Weights of a small GPT-style language model, trained from scratch on English Wikipedia.
Size: 3 heads of 32, MLP 384 squared ReLU, vocabulary 8192.
Architecture: rotary positions, an embedding shortcut.
Each number is 128 + 32 x the weight over its row's rms, rounded and kept within 0 to 255. Layers, rows and columns count from 0. Numbers have three digits each. The size before them is the row's rms in percent of the matrix's.

# down: layer 3 MLP down (transposed), 384x96, rms 0.126, rows 44-75, columns 0-95
# up: layer 3 MLP up, 384x96, rms 0.132, rows 45-76, columns 0-95
down44 098:174101141134114116117111128138041131108169113139123176035141115166120123107117168131135107121189168133093062104080089077096151166144127124118133129157070159111165087145118130136095123047144065087100146141155127143114075129089151144171169142152064120094121101088144118159167129124171111148
up45 090:124087154134009121125177127158089124052112117198113143142096112111147140161160127115160092143150097161137145164116146183107178147115161101153148149091069121127163129099116081167116123126152140126190141140183110096090152178155143161083144098088151115134202132171138142122111110082125102114
down45 085:160120145114229131196145136142151148136123094112139104102171093119130171108150092157090103112122120140079154141135108132141122117091118131103102098109125117137102203087107196095138114110168121162111063098052105086178092150139139052077170140143147097175108116148091127120104066133104159162
up46 121:090153118075103128087151080130123126178104137128167160117132138148119145113148079164148135146192141153151129127086125138176116112113134075088130146063146151129114150107107067141122190116053164167149157179136154100124101176178115120148120122126202070076150165120086164086124096151108157203
down46 120:104168149135132098149159154138144128160119155137143109101168128095116169203193098137138154077111099115118153135160130111129167114107165152091152185128168118150127129121206163119109167132203195140115071151185149141131080163130145140140097093111148148127128155091065085104117033156170118131
up47 103:092123148175156134100091102156076135096111164117111134101125116107115142147147137103100134145133146117205111143130103204121108126113169124126139110145175092144074123108126133141194133125129123052143138175087167060125136165071119102091107144086068106097153229069144128106142142177109117183
down47 103:112118135161140130105094119099139175142107118145141114092142119174115184088086110125114101073124149122176175128145070122110106166099108125081149129143101164109088113100133069128139092116078154124215097221098206119123132073126103166209121110101141128124168150124152080150153156081100119107
up48 098:118157136133112118156181136145094151084146193210106148153142142145155096073109150095117129101127115152142167119134131161093116165098139104114092123057125169124139118107132117166154127172099054114156115182140133106164162095102158105104158133114190118045192107155108129130169072142051160150
down48 097:145073141074125053150137163129148157126103151131117061124139141111081177111173132198143141127165089101083127141136106131137091100046143147079098149108152131112136137116108175145073112163159146140092100107133049082116039188146131090114096114151109139161111132086124119096094086116108131136
up49 096:117142088141184122155155067119169150132094113190099118132114139046079118093119142060165134133175088134175108110161179141146116124143171121148083137117140138114089133134142152130113121056098157130122163142119126134141118098140160113125120174132167093112211128174115124108158196185106214151
down49 097:134124167138137123089083153119075136087114199088147162139149064145103097091092127065091055145130140125061126103138098169104149145098147113127114099092153136153131152109120099156129128167136177126177099119129052108169143164067139080162118119166089189122128152103177157161099096126119072155
up50 094:133072102111085115125139119149175188150133128159111116126146158105130149165143153171175136138116116184103148105151127100066188165101207145141144098116105107185184091104046133125169129112128162128082126096167138170147088117142097124091142148103114096132082147119036178152107125092113100170
down50 100:131202137082170134162134101158116144099162148166113148122104122164135071095147082143134041139155080096147120164111147119150105072081191176107099125168113064167144128112042187115113114172123153119143114130150145065158109094141097136083128110092126138104135147142169165116147140114175110166
up51 097:160105049150097155170118166147140118106149122161088122147123107126127128119118076107081118117144077122119078126090127121123195109166082139209106091130114160115102119183125092158113186166055146113181128132068148107142104143121132183125137145097152095094131086174142149099131134109096201191
down51 089:174115126132087121104206139127125112092113150125108136206050151113188118170161151098145100175141115106066149114053161116154132127116179176077152153113160114112146112108175114199148139099101132146144102064133114164131195137152150122143111155147111121152143083118124135150119162085137064165
up52 099:150111109063108118119130133148136098167081163141102133140107145101154118099180148072127139144158202129159063145140099103178100101110135080131095137106138128147117160042136146174131147097126138173120129096151060081128152153153141162168125118177108160099157148153139127097218075094157167071
down52 100:108154144116171159144086113163156133085145128236123162138162142128119079055073105138134109149170132100119141121120158117105124127134119177211092162123154127139070129088137127168163132175144094130147127156111097190140148189129152141105075126104126069133072071157132170101075111151137129150
up53 107:108160113171149096110181117102117129131102106129141137071154079113088127103085134078141106118137158105120100114152124119121114178125157113091159132115181128158076118090109066113102188189075095153114166181067096079155099152169126073137135115121229140113145165155119195130143123146099098159
down53 096:133128122122181124137094131098087125139154091129151139128161092136102135182133087169122127039121103218236155141146130137141145147131078154142181154043131143186168149126148180128058119088104122112098098169121136133148120157115136080106101141112105135136170097107107129135132075156145161143
up54 086:134104094148104015108159119152144124124089172171107116122183125165158114169111122091128132193149139137102154102067107118074119118124153118169162128121108129126127094100122096154157087132150128091167186213112140114110121172162027098166135175068124112126139142132127149105123151117143091155
down54 088:136144128080178222183103120151189152166146155147160157067179128139078125079106079131123175101127150180139125126099076095140073160124131153101159082173127091123105128117160124108122149125126125192130067132149151123185128145080091145085158109123123152103161117119103143143151068142144189123
up55 089:091140113130086128171104125108095104121122189148136085155094137162140129169118169089156113099131141133098120096115131157148174110129086106142115208199131162153123112075129085152134058195149101065138082193144160136097158148102139089146142189115151150118146111102203172141065154135125116112
down55 096:172133104135198123127147193095174164166144131113151135176127133128070155091143114122066078167071097121099152140146097111125148154130156129078159067089102081073109135150098131126061141119065099171136132126153169119146083137133101172116068110113039118145109130129076104139149127110129106100
up56 093:096108158088131156154114169142088125120154123110149155137126078160145111054126170138150090115182151161107125127144098130119190076148123114126071137183150070155097128071093114134076079108147185141174110139158137106083093132194112093169143147083144174185171117097139080115146180143155125089
down56 094:175185119160111109119119077124163134133078151207093176085131133109115094151180096146163096108079099090189133093119121147130092158098146134124144102116132118175163151136159154130202165158154081130079146128179140192182166118115189122097089112151152106064108151152138168103097149133114117147
up57 110:160128096145093134131195112103150079126143181131141127155171128093063132134193108141077095109159164149121103101115157100095179173188166088168128107113153102173121058114117088149077182163159157121157114138132117095154088184136142121061174121108111158117122128165135138091132120171129199152
down57 114:096117118115084126110121167162138079069117154097183081120147176159153172117118140089134131069131113117175075134148073130096142164143115135061154098116119172165139061172133126121101101124157134137081161073122114115131105142146154171095128114065209109181201105063141127157118138120120112139
up58 105:109091108147111086086186135119118121107108142110130109112156117146096140175134222102034163149132194134154141164079153169057180109171134087121145136163158150112165130116150112144151147093110062130136162123066105136075105151115121104085150207111088100110122118141132100145117118094144102108
down58 109:170126068132116152073135128109072153081092141153129144076108140120109108126123116136167122103146158126155106123112122180140141116131109127121047128109106119113089203179124121140181115048079096122141113165143191129069096134125167115150122095131128144138167130115128097187051055119171183100
up59 106:089116143217122127163174079160156084144092146185155132103174125124092144182143104115082146107137141097122139182130070110129156120176158110145096116119116098152090108094106100167102147211081115100142144211081071069138118116134133140055116129081115120107156163121137157138114128098120141135
down59 103:097170166118120128149124158143140105135135235130138188113121165123183080160124149155114156147117157196153126164129139106150205179085158093142122165171128115127199126149131125213140168129125117137128166151176152175131176083104077129173095115099156089144139108142150160091137147136145152149
up60 112:067138128133178136078168139111080120100085148111053159075130088117159148114115187114105140123098154080160125118094125106102140104099113156138115146144131132175157109098117142123094150181098080097100120104097135100165120191095110092041149198109068107119100172162079177160125119133136138173
down60 107:137135124165090104140132107162112084190128086109139075157152059122120174112063138110078117013132116137113089077141125172076117131101093121078092145116142097109112093120108111144139139141097121145137124110090122118167120131128153094146140059118084129117076115123151131083114184106127221109
up61 113:045090117127116088134181117104096125126114115132076098091096143128135095147189092121151109154147127145152149125130124097142119134113149109146106123148099047144143140120145147141111154129123143187178159182136146086161155143135127099152137084123221100118192190155087188141195122155133055167
down61 115:161099113111070112127137164178122163139069215121156124125192132153138087169197080115111129148144100205095107109113180093130144104102099134095109119183118101062128200125157142208178143164159132132099146152142108114110187138148178120146133095121148115128099131119150137118149160149162130147
up62 103:051123134147053105140174126150131143108122116108147081122104104141119215151095133027125109102154138111123137109109081161131174197155136146108136156103120119193105128112129129109078163160127116090118115155107140108107194155132063122142143183131085158177135102139133121110170152192102103098
down62 106:120178130136187111145153179076166152152080136104118131102108124102111151131122082096116134076104109193185141106080114125176134183123106174065135145128122137101131096150064111139102139162141121130090079148122181141109160125091108215164099115175077163128123080136138103074149142158118066150
up63 103:098115135143141169102132139160155156146090146074046172153088137152142112174166170105115142164139102125173099147093202156128195121112177135146102127155108097071115152135114141134182194082143150119107113147088118125093056157192122178163143149156120104100154103158088129156160142112189125152
down63 104:163108176116130128164122131156165114099175118132121145146144070084103086098179116190098190132137110117132085081151123153162129071131089100129088111068151112160114152163159137161141128121140028134082157114170085168122095087106215081084169082131143099127124162130133139164147132140152107124
up64 106:118100119164146150118115081123147127090136153132097156115138127077114159159159090156162106177059151170116074144079199114118112153155155122104106097147123151124152102054101155087092129104143152137118119156105117184094133115156099123058145141174172146100176194183100152131131037127154149169
down64 107:189099088121163138162126112138127122126255121131101174153158173142156109157166114167121170120146153194171101134129124173173148090075112128111127131162091102088092164148096126150073124163145100174106079096178090153092141082118107141140136097135168144102151080130122145147142126110120082171
up65 098:096087091110139135143132151111112135166115107108190148131137154093104082178137122108156109134188101132103085136091092096097127144209092141159073155149133119157135147110095102145114160159131088084159123094120105160106113091126100122161142198047188093162121136205125168168167105131123205128
down65 097:182143224078165137095123110156143175101137087100081101121163131085123100193087133221173094129138105138128099111127124137159150108154122118102134151111083131103105146203169099161119111149095103103116131117173105139115123122054089136123128109126114099148171143187117106145139163073067135098
up66 099:079154103117119113112172079146103092123100130130178145163106122096169145149079091048120176137098147129164098220086110139115159209089117127138150178101107048133180111128098106142096148145120103095124159132106137051136133105076121140094116142104130119112116104120097204090145131142112111112
down66 099:154163128101117125147062178144152134091113100077168168173082145113188106121143143124185073157115145169167169097065138129117170149127144084117121069124121145161094089108142113151142130122099159093128178121104086166148121157119095089142137203126136103131160147233166092108121155089126097132
up67 093:094057135107159136109113150135034126087109115157100119111084090109174120121159113120135097170118142128114094199117102155069155130101054106123086102117134114124182081066128165131091141092136138083171140146111093165158124170164123134081209158125133132167130128118148143106121099137115184071
down67 093:147149192130171185132104100120124188181151091125183113099156104127146159107111141177129079117113106197169134152089162102129127116161076127110129160078134136096144070146103156097158114115103147143161136144072180205152113132069180142113143074128162128125076122107145180118100095090122176144
up68 107:074142113123126155098169071141135124080145123155097137115116125141142111131093167115075130148169097153114123147106142158110176126137112072134142158200129146174108178106064127152150194107117141159155177183082116097098046130149104187069110162152136130064146093130082132147131174134184160113
down68 104:145109117130086162118092112183143107115113121135116187132094114122117123146186178104183123113132074094189174094144117151091149076140134145139126097061154140139160124178110152149095087121184037112135085089155087161138134109132124131070169138122085123096181121124167061182118094097120115100
up69 114:100100120191122146104108101108123088117116093145113098125132107059124090126160207106104161135183165068130094141070112131102101151174118072115088121120138125212105125137144119121114081145066150145139209152061131134128074151158117140144119122141192134073151171138141125144160145168084126148
down69 112:162127163083128101165157126144123134111129209117122095150124144122105149162117152099127207106191083102125132128111134144167131142089033094095131126084128133177154163123146107105188164075167126142140149059150109141144130159186133098104127101125069189133100182069134087111156164141106130139
up70 108:054105115198113115073129101141108139126091123124142143143110079060060125139187168132153076117167142035129159112130135142131149135116109078156120083109110132123134109136103128118086129135078091129131129092150139159125176166227145086142171145161106085102149170152070120157132110154101112115
down70 109:076131100107070147122080088215131104106137120118153132134141111120129142085149142166113088153149168088179134110114106074094098102136164110113095131126106158094120152225157109101134118119105080175111143132107129161127162099150184119147144094185124136159054183107104127151094170092109206133
up71 132:053159111100122109150134023121115091148128143172127209134120096121085129190120124131127160194095142064136090117158156118097172141143115140131058127106120104149122141131104123122156195128118173136098118099190142128132071142168097150131141155120137128056162132151109151115149140125091094190
down71 129:137129114142075085136090130178148146134050135124137128118102078130055122153063116127128195068118096133149065150149136116093114093099123064134145146127115101102177117186124142095134151036094120153086121129068125154072148114135087111135134131101106116103140180147101128131135165183149159081
up72 094:120137135142112112178074119124119140083066159109125106145109111118106105185135129144147098141102140103093136179062096144112121130158140128142122069164158141095200198096077132141165101062138134144152093173115111201147086135137126085141138134075155160184129072149116095133172087128131049122
down72 093:196123150144198088155124129129134138151083163089115136078120123149192131124126092127152079091143173185163116103094121071161110110183129124160133155101121187118114103145103105112156152122172199132088093159129142088113136165101110151079076128150137067116168138127128187118116184124141209128
up73 103:076115107138129139108198126110118143213092083152157112130145164102118114131146168144155184124153092133131114130074137092153171174166072098175060141143135098078177132134133139171121131151047132124136102078117107067124176125128060105146128128148064070141114161162120154133150129118158164120
down73 108:159162131132131144146119119099163106127153098132112185112093112095165179133118148135135096095135122085113145096072112147162107124093076075145156148138125130144108140191189148128099071108155141107089087128134118165150127083092185167126140118181161147055121126108109026162121137116197066172
up74 098:117138103214078108122178157103083126168141101118086101146133167196108138198126194046136123146196134122147132088101143118188126089115169150165161192132139109115134133076130115142115152179141153116186158124151121122109118156169150113143079180137140119125115177140127083128126162140119173110
down74 092:189131164119156120112206181138171165139101121106124104151163097132095161071115114112127129092069162112163121178185154126106069124100118186102089100121187102159200134145091117111107106164155124088114096080099134164156097138172177156088179139123111147136093131097136074137118103165107161117
up75 087:091079183131105141154131136128136175145142171110166074158131172078089111113159129138143091162154134110155117042099155166117171133116089101221107152134128116126188153120107121139180125105131175125191101130148123141142059143114086098116090103085095116095169129192103155067110135137123143086
down75 092:134150165100144134130109101115086138097139191122099139189125158122187125113041083155190096109100062106128111129112145138127146132098132137159108171083130130112143177138115141135126163154143097144132071114091149159131142208109159116138073119132110183072092133167079099156108088066156154065
up76 115:144053084190076141142214114167137070110108153186089111137157105060131087133140128126077127124160117102118086139163167114128126143126176096153134166127079121135142097101140119185126135144122107163161136153107112088125141160173132102066142098093141103067183187151147118155167087109157119133